Each number is 128 + 32 x the weight over its row's rms, rounded and kept within 0 to 255. Layers, rows and columns count from 0. Numbers have three digits each. The size before them is the row's rms in percent of the matrix's.

# up: layer 8 MLP up, 256x64, rms 0.25, rows 199-255, columns 0-63
# down: layer 8 MLP down (transposed), 256x64, rms 0.178, rows 199-255, columns 0-63
# gate: layer 8 MLP gate, 256x64, rms 0.249, rows 200-255, columns 0-63
up199 102:097135155130134153163180135093143191123093164131104123103100106160105176148104111151116095207147117110088100119103122130066142063194140103141055109146111183125127162105135106171161091150138168
down199 107:145135107106145120094090137164149120133159142142123117147102146069114105114150112107142153142150138172146132113135139113255144178087140175117179135126155119118131120097144126124107141113128101
gate200 101:076103085132091118165111177149116145155093095141086158127201071183147135073139145081123083150143078158127111124173122154109159148150077147104154161069073074134145166155127124124132111118104104
up200 103:126130108098154168137142106073096122082150107133072144041118107120125134114111151100182123146149136116072157135183088185096143167162084189151121128155155101124099133127164117120116204139111068
down200 100:171118153121175110114180098089161112117169164166144090141158158100128109113089102116123120130114140096175094118075197121065058154108187142150143106060156165128130148126174111117164142088154159
gate201 094:131127129158152151189104078122130109123173129103106110162167122171107090115178062131151167117116162111115203093146140134121137123129160124094141132116120097094082120139127011104141166093134188
up201 091:066144054125104128146185123121147154122116170094124137163191123117127184190079140093159148117068131109094101078104119125117128124147201121141128118109111067125174170095169108104114143122140174
down201 097:074125101174048138135080150208159157108147084118111125145120090120162192131145143133141134121127091175150147149108123057121179119160151081083125165165113151179104162160162155135125129121168143
gate202 097:090177124087092107166154121146063142096143134090133091095137125154188162089115062082059091083121136136172091128158136135153172140173143139128142100111103064147140156132123191114130136077118107
up202 095:143163092151132053109103123133152149105131148118077109088092162116117183138102071118155144087182098165189138114093123111175130071125160149125144142035117170129132111126150084121104151094078120
down202 104:160142170110126112179113142150086080125131076115152089039145125104179163179152135141100119177141127112101131101053126110127123106148095121069167108226146147097115165144135110128140147102122115
gate203 092:164159113073138170092107128137141059112133112110091177149122095106124123171145139089123155098131065132133146059134124105080105103109159157112155080084119132193163178146139082084183083095141116
up203 089:074134159168128111135156142141122127077144110191118110117059143115125124126076112165068113147180146168165107137156107130163131099201089132171127131067157132099135100135093164204160129138078142
down203 090:190150121119214133140147131153098077149151094119141132080140127096146106209088101121140122095108167110122121088091107141083115107123193095105170102182156116108169124173086115152195145115126142
gate204 118:130093114138128128134091169111125124103127139171201097094109116126070108117121146071096126188128119078110111129148066070157177049116170113111127139127090205134144125158077076130114139132153141
up204 114:187153124145138123127098114105135065178126123089159132108197116084118103142172148139090155078149090111189091152166147150078108084078141127108180129169124123153179188123155116155082110143128090
down204 110:138113127121114158092080169155115153179072137108168145117143122104118088157114128124123170155146142064124087199173046095123070088124141174133107163074108090107115099106111095120109102090084108
gate205 094:121125126164082095152098109085070120184122082126083095112058115188141111101150133173159138091123163126192101137121119083128142085093141174096088100134088096168082097112126073147145159105111124
up205 101:104120124151135115140103086164146075109154110128163125068183107169123129096130116093135081078178099057114155145086127134134136123097150040219133137153122104164119124111128158076120163127103096
down205 091:085115127112082086059089148110123142163104086142146071134170085134146063164098124142136076101101115105130164093088125142167180156135127084120125191087165093119176152115084137143165119149099089
gate206 086:090109168084082144096153138133113146161057113146152117150123109138126057096134150132073162165115068090184095137163173156073078144137139103105134120108155103163105138192122082142105119100135076
up206 092:147156180118126093097128127098153066131138105073100124144131109132107118181148082120102135114132143168093174131215148141163152160128130113086153115101118093026153162170177155138120184124106142
down206 093:058057094127120166131149093176140185088107174127159114138195098148122103090061125137107133116138155100134088144062125145158118119135189102124127114118178132171111108139149124057153110094115137
gate207 114:127140069161130138164061094172132150120159149089126132151125108100154110129104092162158143134106140089107149098149103161133168102098092158071110138131084187201149143137134161150184105122226125
up207 108:155080141166156102155087094115180154156105127188143127101119096173137129138159183140079141107125199074137102139125167119142151182048114095143145094153106164118124163131156107203140096140128107
down207 107:098133156162133157182110175162143125083082158135177134099150165147137169131093127118112120150093142110097099097167156169095088200143145110182139119121116028117135110106056109147118136109175121
gate208 085:080160141110107119117096163102113109133104128160046131102209103092096180145160148130141123111164133135108102087119159129165102087080114102171147097110174125110175121175109144170064140147083181
up208 089:125095124082099140100117110104156155129127086087181123098086144149147117078083050134140115132092158142138139126139187089079158176118113077165102190088071117112152175101151131081104178118131117
down208 088:144074123128084098088174137121115186129167141148170141176134123155139105128143068097139119147107108048126112125087132179108168182148091153124195155109049138148112171090148092108149110097139129
gate209 083:044191112098114071120140120134125091127130139136148152112170132155152053078117139084129127147103108157165136085095144071103129062122123109106151139120165094147166061174164124173100131158153139
up209 075:115096095114146136221113085109111146164149164163142117143159137144075143065109138067111145105158147189151061132148160125093176141142150171091112115200135107144165149093140135116115120068134139
down209 091:144071098100156192113119065099122126135120110085120127125101137115110104114131123118115184119177143152072109195135099128178110196150102093137154104139096134103099171175101128128154060051140120
gate210 110:087148113139144115168097162135194143093160109129142096136149173130163137106095102120075158168154144068133104166122141201162096086130111125076122107159123083174095110205149094140124157168158174
up210 115:147066095117154116178131096094097125127173105176178178143153151127137065174167204118137099156160098129114085112113121147152158144190140134092162177140156162091130154169152190118117147129157128
down210 114:084100065110163116145142183167115144110138142124082150147159129111103096093118110163177143114180114142151154101132134159099136165166120116126115034026129094142133134122075090121090121159172117
gate211 098:127143135152094088115114107116154140133148106143182089095173140124130117197189120101160053175119115085096108093166157115111118072144115136105163080174133112078106141156167190174102131178101122
up211 101:157092169149102124087122139138113182113137129143174165083102153148163090147156097156109143138119110114113102142091123104116182183160098088091126055147098198100085162142157190112128083129093185
down211 097:125148072140141136103231124139135094102096154149079125143115086079143131072090138094182171149088064134173134127108144167118092127116155164169095115124166116180110155152101090148131124081152123
gate212 107:094129136091107073139133116120083159185173182163126136129130113145152087130162149116130162110122133129192112128163117184163123129092183128074172116138088146098045108220114120112127115157144104
up212 105:070080072109141141134073168113129115136155111121152123158165115129109127104150126144143087028108102118168150121145109075129077146171142142102087121165099139125133196101133132107215078145139136
down212 098:060137136081171071143082064135155128111138163144087140181144114139067149147162177108153105090154180153109104095072133116104122121154131167110120103088124163154089141108144093114130061180129110
gate213 107:158162118116123144122120076127105107140132149098156123076129110067149140124082142170076167098073056127167148117084131162116099075176143135159132086109090124097116060091165090108163175083142110
up213 104:121145215136160135105165144132146149087148126180184135125089131120145094099104138179130126110129222064095200126144101086132161123103147111143113130126135136118081142146122105138160073122145057
down213 107:114140136089109073113093211152167141092077116137124112117103124105160094137145135111085097126118186106118119170110103150192212123111105097099144109173094169146122162130149155079190116169143102
gate214 085:114092120129035159162092146146119164185119136116134186195084121141089122100071111147119104091089199133139171093144155169138126142138128125136112125124075139131098129146130142104089173058166114
up214 093:196155187103176163109190139187136137112123109102166125158190124115144113077139128094188161175107086128155144108142098136114190129144173137155160119144089142124148144071116127138098062153138112
down214 106:148137137128118145100107152093119141166119131093101113055191162150063153142143123102091156081128137158172167109147152144053103091066118097135129128023115116097120132145173137156109123130132085
gate215 091:168111114113086163076135099108119132131128142163108094175119107142160102138153161126076122135142051166120134115104127121171169184131159158086055091102162164086095145084076094111155128113118057
up215 097:058155133094132093155139165143125188120137132091133145144115146072136127071130102106138131093101125105174147172161086097136209176135130078097104068121106162114168160162110173098137137084078120
down215 097:083061102122120133190124170102137147113184141181110149093150155131158146119111093102119141078155148086129165118116140147078195060140191115135124128149065108109112148149132189137086100173129114
gate216 108:077151167158119135120138109108072159141134112096113107176103052155103148124154041147125133145133112088170179148082142103173070149156132136092147112076126187135099111106192102135139158104126155
up216 107:108144137121140139071066168128090107090097124130159076153142082169081160153162162113085097112093150138079103087118153101178166173096135175075093199117121123153175149140106149139161131115092116
down216 108:099140112188127108119134156108105105189142145093147169162165188163125113075164135130125153125126167085208123066106108139074095100110140140174170133127093173124082152124146116085105156113195118
gate217 121:125061125122144145156134158150108131174137151126108115119130115090143094098115132119041118115070131146139153077144091197077113063106137165080172136124092099148083086189120117174173160127111135
up217 105:160174190131130148133089129150084161080129108146161143148132138168182170119108122140130121079124100077070153141082118149120083151085102172113104117144139143166139190141098161192095063078116116
down217 112:142170118125148127092134166060186131161116140171105177142071101115159133150099123089209072133102134130137133128118167145085111119121108142131110096147099122116114115153045135108098220091121101
gate218 106:109156168169117099123138174103140190113102094113120094102184142074132105137126136141082112102120170145169116118141077095195140130150122127159120127074156189128143185114145151210142076187136129
up218 104:107109109155147201089119133101177142130139126129108064077135144096081111132167200090142110154160111137139147150199109147126144079054152136177170101176145092142171093137117137130139126127176159
down218 102:127104155073125164134078106104176123085109146143103061123134137140119160152118148065140137147151151185116117178145192108088132128096074049086128159063077109145143099135143159136119126174107142
gate219 099:198165159158162110130133153147153131094054079149098127141059136103176096123105066143105145154131077116110136117068098094149145140062110120181110152133114112122063119103128141155087123112080114
up219 098:115111117152164089135120118110131174112123056152136081115086116091115115160142125153092140130112108168110052080098071065130104089166141120104123186120155174142135084069065124098131162150125085
down219 095:112057064056159116122090200148139094121099131147135121154136096132167106190137135153159154117164128084104170159130111073166117086114157159161153135070118142141112097112121148144082084113078142
gate220 102:142134156181133083100100148097129157155101167088097122139114066120146104022130125111169143135122094146104161123127086150182166084159086123119151118137113193145127201113190127138150122109165132
up220 103:140115160141113071125102093095132108139092173071058160159087079140149122099119099108199088129132117115158106129096079179087165101118081143080111115145133152111153185166133087097122163132074120
down220 105:125158155090059172155104093154114150140079135123095124159152128154088113179140096117115130114093074150093075155137119188150182147181117093128118157213152080150155100150163125084108120136163148
gate221 092:109199102093174134107118174149110175108129145132088148117106168114162117103112144170082091137114128166156134105058053122156125177141182169144152103092134148091178077175155127143172116144119096
up221 092:135105086100097128081115106120116181126124123169122141075142104150146105141089139159058089078146158173135121097125071119141092101069169163157143182186134159074145128133152074092148146123164178
down221 096:104177108084110139111137125125118187092123135107167125105066119082136180158146148154141131065146093185090142133187137113165068133085152159101099129159168098117155114089111166200142179149131112
gate222 100:127156141079074083131139086079124162105073066116098131098111096135112107105145121091100142130111144136069178171102128151139188102111093131131045142118103111088169127154148161094161144072164096
up222 105:059228094135107110089112098160114169106163126081147171167125140157154134149147125135080134077125034200160178118130110141131097124097124146125121119104151123130116128156156170118168104110143130
down222 105:159169148132125188157112115128128107126120120184116162117108188152206116149126189098108110125134084145116115108137157155087072136060117136130175088221101084149144131108115131096163139115177146
gate223 096:116122157136122197122098143114117100120050098190138070164143092162089156074146107097060170147127092141090164179136115153142158129126134159083108119123151127158092170111112162066138120143176113
up223 111:092186114134094125149113119186104099104187155146115127135156150085162148149113117085090120196113125102133103078124126113100103080136098063162145127154166066168103136115103177194082125166122163
down223 098:142152183125090091114114073092119187121108162107157185139130163084138126097164144112180138153131114160143170094070138106151144111112165123168180140103165212119140119107212139148105133114153153
gate224 095:204111161146162157133132079133134147125144163112130164108112152122112121109190096148177144154154135160111111148140136174160219039091118110137163131133103199114115102109140161185132090099149123
up224 101:122168154148066126157161109096102061180200153151130150136126117103141174152142106067059138145097175149138113151174095101129113091162085155106194146120139089133178148117120084102120152117104117
down224 095:152126119113128045149146126127084114133083148082157121191079145115127161112101148161112153127098076107192132099190088138107141197103167102150098128200097153147101096136147105144124103158122079
gate225 111:100113152120089124126132120118096124136127082107139093162131133089192100115133125206097172172105060103153162112069079149143052138127090185125084095115138082132123150167135161132145138086158085
up225 116:100091126140121149101078140170141114173102095135129077205178041128130167052085141120109118067116178109169087135135179145106152171126144138134085137153127149132089127107102143098158112151134118
down225 101:139111156149106081078068113108183132151133122140129100122141173194089123169142177119124076153113150123076133128177160179092101086156173135149152118082145135187133173132193094153139083107130146
gate226 118:088144117169166138129116126088143141103086083138176156115079072097123139161136078133098136146139120157089100092131117145120090117169096166185074058094063124119132144184085102101182118091122106
up226 122:163119131109101147126109123110152104109136093151127158168161142112157149126106160162114119108110104112072157179109145134047165220122076038077098100150151093126104120130171169098135098170123125
down226 136:134058151140094133116137094104102166099170144100117101136095140129125114153131112137111091138152134184099099135117185154169174163127128101064125138000127070162104163121141105112094106144130135
gate227 096:133111166137115146123201132123117120177088176186127111134131186182118105122150124065083077118151096111124107079112141104073084069145060168122145129117082091152085140120177124142156132128101115
up227 102:138067116150149101101168088160109146102078112156096142179102177167155143130181096118153090114106147203121129116127080110187172153140142123103141110159203090142077092142125156077133120149097150
down227 095:114169096082127172122151121118146095118117140095158128059129147070094163155113113152099160121145133040104127160178163134173045123155149112161121121089063110088138110095139073117139150095128104
gate228 098:079058106161106133157107117095144128130106116107092096093149153103115140109159112096162173168171177127118181124109142115163168122118086170151144134117123168128186147164196083124136108102172040
up228 095:160135172132132120149145185132144075138133130111171129078171151122183165127077117121099141130068144104135124129069130112164124126109157086121094158181112100112153132109069205219129142097097110
down228 093:063085091125162129115145088084104118111139158120129104133125130103095087102086129138119151148131224105075171121149162160139147111105146176159103120038158151118140165170130162116145117077091084
gate229 109:129074107120156141154176121064177123126125134123122137183125125053159076153118122099167126122144140086128186105111133124146118097115101144188147066099061099182150145167094166120109093135089086
up229 105:158103162053111120098123070104171152128117106099113118118087106152124123130102122127125072150090110205065100132109184124068117100161078147114075103114144161162050125164114145119148135107155142
down229 098:167132127112159152129120117123157123154127045148131122180119132140179171141119116119094084085127065102083145135123082114174091124173158216115181093124130145102186110160170139119119148184111093
gate230 091:131068099127192148129112093123123178199090146182165086125075110073085154162121101092119079116057133125124162141182135142136147133088127114114159086101135116103153126071121156116082087130126133
up230 087:121055126124162129147175151147184112143080144102152129161134091178106138120125090152081128195195107169104127139144123157103081115196138172155097120145140106151110149152150051100109082105113102
down230 087:140082166100091072087098143137097115063122096069111158104205166152128125122090167115129167125169140153151107093129105131066115157101108101143157147075149134109064108103131120121135192108167161
gate231 109:081111079138119080190179134114079160045107144108131116171095085113135094125080136154137136105149099119196129098095105128176103135107192131108141113110136108133063153146127115187096154129143089
up231 110:175160156174084135118069146116157186131125144128113142117104081174083123064048097118149162170151144078126141121144124117164091116111172141153182138135149093062159113144164101149143147143073121
down231 105:171134165144063106131104135141135137107162120113112060110122060131134153182122144133127134084130152128130131141091086137226125180175096107156141102105171130114065126206122105077120130107104147
gate232 106:109112147088150133161151125090150148074097073098200069181169111097109140123148130124097104161124107081134077113151019100141149116118134163142142119097092124136152178173120100135157167144137146
up232 106:124153099165167119109106088140119173112185055089118135089122196150203127128114117172119168102127165103127118103124131137146087098137129116179105138156122129127153114036186137147089145180149156
down232 099:137148151131129125109076143183135104102148097136063049131139148119134157095163076159140110082100107111173138145122125103185149120096127131105103130088087042109155151075078096156149153174161151
gate233 088:194070121118127086156173145126157117091100115137101065145090126166160099085152155147087164119063131159078108092094147125143146124124102120112099139198108084142053084160144103135102127091153123
up233 091:095105122111090130122107102152179150109112124132092066132136085129123155124125132201150121085132134151044134068153153155099153104152097103104050187151114138148083160162116123105103196117138174
down233 088:129159123099160093071089214109125158146143119129165151175115068095146093110153137092164147129158117122170172119075096119119145106194112155145181101215112133139161115132138157154116072119127121
gate234 099:116100149143156155150102187137168108074077117135084122172093133108134107083069114093122084116139178185104112145121141170158163094152161126148118068126166168099141127123085112161152117210133177
up234 098:112116118070099120138154129181143151170158082183158118121039103102112095107136080112165166101104157148148158161127126155121152160143137113107084163127110175166099170111092089087121109138085051
down234 094:094088135165098149136188067112104150148139172149159161136122118122155118099145159156104112130116112106090179098166122124097169100113114103119096100098081133175044095079182104054173111107112112
gate235 097:150118165143095162124136111114123145157107103109130165127068140158065092181114045125099077085137093080137155114099109172116094164155102118092114142168119182084096146148183119169128179134089102
up235 104:079153117102173117074113150165169108028174157182149128130159122101105113145163149073107116123130082153128147127084111087123145143127143108210117150185137056144109153111125086131119146121121138
down235 098:140188146180134130144091125128121120103126091100145145129088181115109209114145138093146201136102140132116121141134076157115153132146188107151160101043074127174178114084096156101118125146173106
gate236 093:131135114107121137100116088166098189128096112116124081122096102138178106070051106139146083107137081135124134197104050133131102141154173137110120092140098181151132142092197166159106140122127175
up236 094:184127112113129112160075108168124117116081123113123094122095111213169160130138125155114112163080107108185120127160166122164123128115134112129145135149080207186211169172151156143157144094135119
down236 098:167146144118145135172142081163147166172109124162107110081047129115097150109040077183139108166105099165113108135152114099138112097149156098167110100154122131122151182121118125200145175165148145
gate237 118:112046084181165132118149083144171152147138115159129202121100129126092139167136098099109103121071119104175117133159109141160164167134171179119141093122103098126046117148185134154115077127117146
up237 098:187128114149096075134084135138160142206133163109147142140120148134126170108083117137132088048076124111125163153076136102189077158132123104193124127093092145154149150130152071174151137135094114
down237 104:098098114147144080123164163147107140182101091128116174118108142127115150154149099099137100140054159072160156094154131161138126147159143075176111060185145112121068159122151161073115114187112166
gate238 093:075119200102126143164155106154170125094114126114175140146077135101188131133055099083149103125088055153142150153099124071151144144128141158146190099132123147061096125140155114150176128111103120
up238 088:111138204146098122094148129099104115093147105127096158128134184147134150137128171108123120152133126136105170121152125186058165163161091159190147120115042151076128127177136148156089190081136133
down238 089:186139083179136159135124137173137152171156165106132130055130202108129149152137169212144110158119136100175130167154127145127155122114116176117084154177133122183141084148092107128115123162190126
gate239 073:104148070150122071133126116105129142108142101068099158128115169078102150117178199092161117151162126152087133174142159172122157109189132107122094132151167092094136075155168149107142154139155051
up239 077:089121092115117130126153153061121157152169114120151115089122131128097062134172110182111087128153151124176176146108038076105096186141139160073116082126128089092163153151109082124145113113150097
down239 079:093099163143142095113194094172080112146104122128113194155178097134186167114100113117145162130106135156129111129110103185077075104109191084085160129079093132129103136118166148177127128169126089
gate240 093:115138167120195131133164142078116088114138146184127103090132154084115120136103166144129174156163085100158130138172127151136191107169118142162102133084109092163151134197089181111102185109147064
up240 089:091148105154146138065076152105087053172140124092145156166109037115183115148139158121152130113148090153119117095140139113090090136155071157142128070204081146148131123141122142151145153125120152
down240 086:118132104134128170113096163183124121200132151125152170104142069135141077166148139144097159132155109139163100191162157092082140133082169114189094169134125118168088167181098136154132124153125057
gate241 119:133104137144133165127179180130118129163155110181192116139120134127108140128128156087117095153130081158063144144166093129241117144138161203125129119130165116099118154119108088149191078105121127
up241 109:168121127102140078122108155147188097161100161134099156143096133131154147046040163089113099128138102114127181150175118105168108172087149142170110122162123156100109164126155075112133113160139063
down241 104:142094132154124124096142144115099155208169149087065104083177105126071075156124095144138142187105135113130069047147128127057145114106156111128152116087082102141101150086140157123112122140115134
gate242 091:146098095124138112134074086163171118130074052112115104132081112058183111103135140078088086158132119172124141102144132155077106120093152077139078142099080165148114144119154099087094132163167134
up242 094:129126128090144118182138130105078123121127138099222154101131123122120077101197129177076133138117150091146093198068130142142109114160098104090142094158122088127111169143130109136163193148069130
down242 096:100151132152127170124140118084134152155139186159081142180164113067121083118090086140083126158131132111125105163130144093194124099146133114190182148195108099144136129186128201132154162152118163
gate243 075:154133120129148104160084167107121122143163161128122136161194113183125120127170040141132195094118066062171136160118128151120167136126151119153135083132125087102174166128172103148092116135195145
up243 077:090101180118127161106165103102153161135162100128118130081078150145079136159134129140095051122129129127064093154113155115074148141157142185076156121137119170097077077186172146111155150134161090
down243 080:082127144135086110113166065109153118133143120154092140170185107107145133062088219139134140104124077157141070164133128086087157099140133133094126141075055112136123126141179091094153106131151115
gate244 098:179179084115091156177112056122119094102157146121166119099123118099093152141102118085132082132150176157092097136051127154133158141121149102145115038132105112139075123120152092132167117174163158
up244 104:103195124133134162143150134135170136075175175173145199153147116111206100127123153140129161141118083161167134086116154116116134127096085105120085204154091187111113146110131150163090144102165155
down244 106:083094163142084138186220155170107110173131121138115119133067099082173104131138148155063139172130135112109105116152188094163148149134148149130121113113094135091089098187128105092146075115099127
gate245 090:129156078134057134171158099075124210171112092172151101164096116123135113112112103118120116160115148148125143138133181085108124097110137143161147056115105122050151158144115205154109119095114105
up245 107:102119138136141125121073157143120140075123131123112213133158157149160149133143109146140116137134078097152122118186083155104222182156073143107121136129121139179114148085176067134111090119064120
down245 099:132099137140153088132178154072138084093169161143159080119149149146066136161153121135075155132118129109115156135110104092162093133126159164138082111176109122209136144115123112081173209192132142
gate246 098:188111092099119042177120132125116150140093155124167085074142065134101111115121165104143086151124141163182119113068101115096120130166127127106113085116082155137164144130138104161144176191187138
up246 094:157092117137153137154141109063082028132148136097147124113113106171114143136107105173165113116105178143175110186081116166151127146143136110057084130064097151135148187118114145137163125081137130
down246 098:149159144138149129088125122091147114132146135152177161095134101116097143091133076154168108204104138160126089130154123133094125111164109085108115156103073127174139201050173119114081135186172174
gate247 107:122123104183124128092101145157162142121117165169137089043126088107051104120128113172117135114094107094164138174125127182126110100119111139129126164072077132110060106149176090089122124131193154
up247 114:132098131128193154061124073089115123080191067124101112135106114171194121129168152147107106142085115144127091132111152168144120143105096167163100097119164169077148120097099105132050140104148108
down247 103:146120206199105106141148110152140129125150196157142088117134169130145113151107121135102105122154151050124147110104105120164131134135119127187152139109122135168094025145186133174168158155162141
gate248 105:185142157105167219137115122177167090060120107135105169136202136127116132037196093138131160132087099117136190127118135146110141109091146151130178127120127136107135129134156153159147115112134107
up248 109:077097131116071166176139105063130184152139130164145100135151132145138177111166126126103151102140103091186148142137145068170108146158167056164119114129166141147062133064125147079101127146106150
down248 107:101182146170140124135100091151098118108130113124158178119169129146141125146086083157175177093118138118142103118151099194114085211192111140146158102119157082175100174177153076169116151142125117
gate249 068:117139105153134149098109113125132136107136124121098105128091219065164123127124141086146123101098112162152102082041191132100090137138110125120162107093143144126100097181157168181185095070093121
up249 064:135121160099095136149157116155163096054168149120129112145092118096111152127102134124077095097157155171075079100117121112159143119160105176094185165083163085130191169136117168203134134121131172
down249 066:137158099120161149131131116201092127117102104139146058084071208121138169101100147129116122155148168132112157171102164085120136140185119104115131124189159154112109164159079169084177104103129160
gate250 099:160100063113153093134159059158139148122079104161129068086152115187110087089111102134127180084120152078159153115133106111157145098110092118150111090097093073107116183123159144135077095159142158
up250 097:129103188074136198107107123085123105117060137103143119171131156120102129180115187152181064103150114128130151136147099184107094113057177167133125112155126155160145122112134107134150098121070169
down250 099:101114115109035136156101156171134061190131129160138130147116116109120118170129134075069163131139186170119056180112122065151142094165129118100112143126141151132158163171134088163118141160108136
gate251 093:157147111090175106075148168120097165116116162078125123139124123080170080102106101086073194142104078127113217094076105149146166122137097135075141102158110127136138129147133147149150156091141184
up251 106:139084142154097125166104072098119123187102134100128155134115149058128096122124110158163092159113120123106041129123141112052138098137122076152116174118138084145116142074119136103155056162188124
down251 100:119178079080134130116158100180118159087169146104137118146141120152147088140133135110087181125119131134137195119106159165222123123077159187065150114176110138134139096142156135117070121117076149
gate252 108:113119084164093149177120125149070160115133114121093123144155130099144106151214111161169174178106124123125157097127130194155130066146136164131092073128175107123192094131170110161157112125165079
up252 107:081125132140137154134073110118066145073140140126120186128162185091087099112156167115139090033134093134140112154141065142133133153132072137058132116153100102149131073101132127102137155094103159
down252 106:078110164158114149151106106147149094107154147158084198126112102161176099172183166097125122150158142146081154137142156103178105148102097045092057120175162145139118117137138108161112163085140103
gate253 095:154126080081143144182182076112129159081155097144118120137139147093186110116091144110093111104100133126031097172113116172098115046150134104146130120120123091167125083148152140174167170140128129
up253 075:091118180215129112090092205074142138148081175083120105160097116126083137139126069176139104147162124175088144106135096104158137107089085160120114119121119127105130169107082170102154117134096143
down253 088:163190094117123157063116109098081139115110164122157169073124103171124128156193098104175094136097148117070162084106115139099154096142193124154120122127078131122073133129091105127091186148088129
gate254 101:213133130151154145105053147102128187122125101136156043096133134099179123094123109064121093145076110094118152154148197114122107130084144127139075145107115111139147078147099118120131177100132114
up254 109:126138100138138088095156108154159226099195129189198116083103128139145161112103102102086080101137151133158156088118160090150129115089137138189123110052139133141128136116100147120124111083144095
down254 116:164133153149147142124140131099134245150126082113131131107141141151168107092103134132144108114113138106228155107139170093093169127075161105177109158103146180103125171131157098100140110182108144
gate255 065:090101165149140117118156085119112173098111152029121094136077102117144129162132092162125093165057122181127091153208119122129144186125160097114137081136101119120099126170168131098130148141132177
up255 064:109109158156164157111118078113108164088104128041044117143088116110144167171150093168136116132061148161118113157163143116179158139149184088106141103103142110102146112157155164105103121167128182
down255 074:113149176148143077118191116184165089151123167137165092073070111151157093117130069143168121147076131160153135180136096120119131108123123115102159097151090159129098192155162144154145122129199167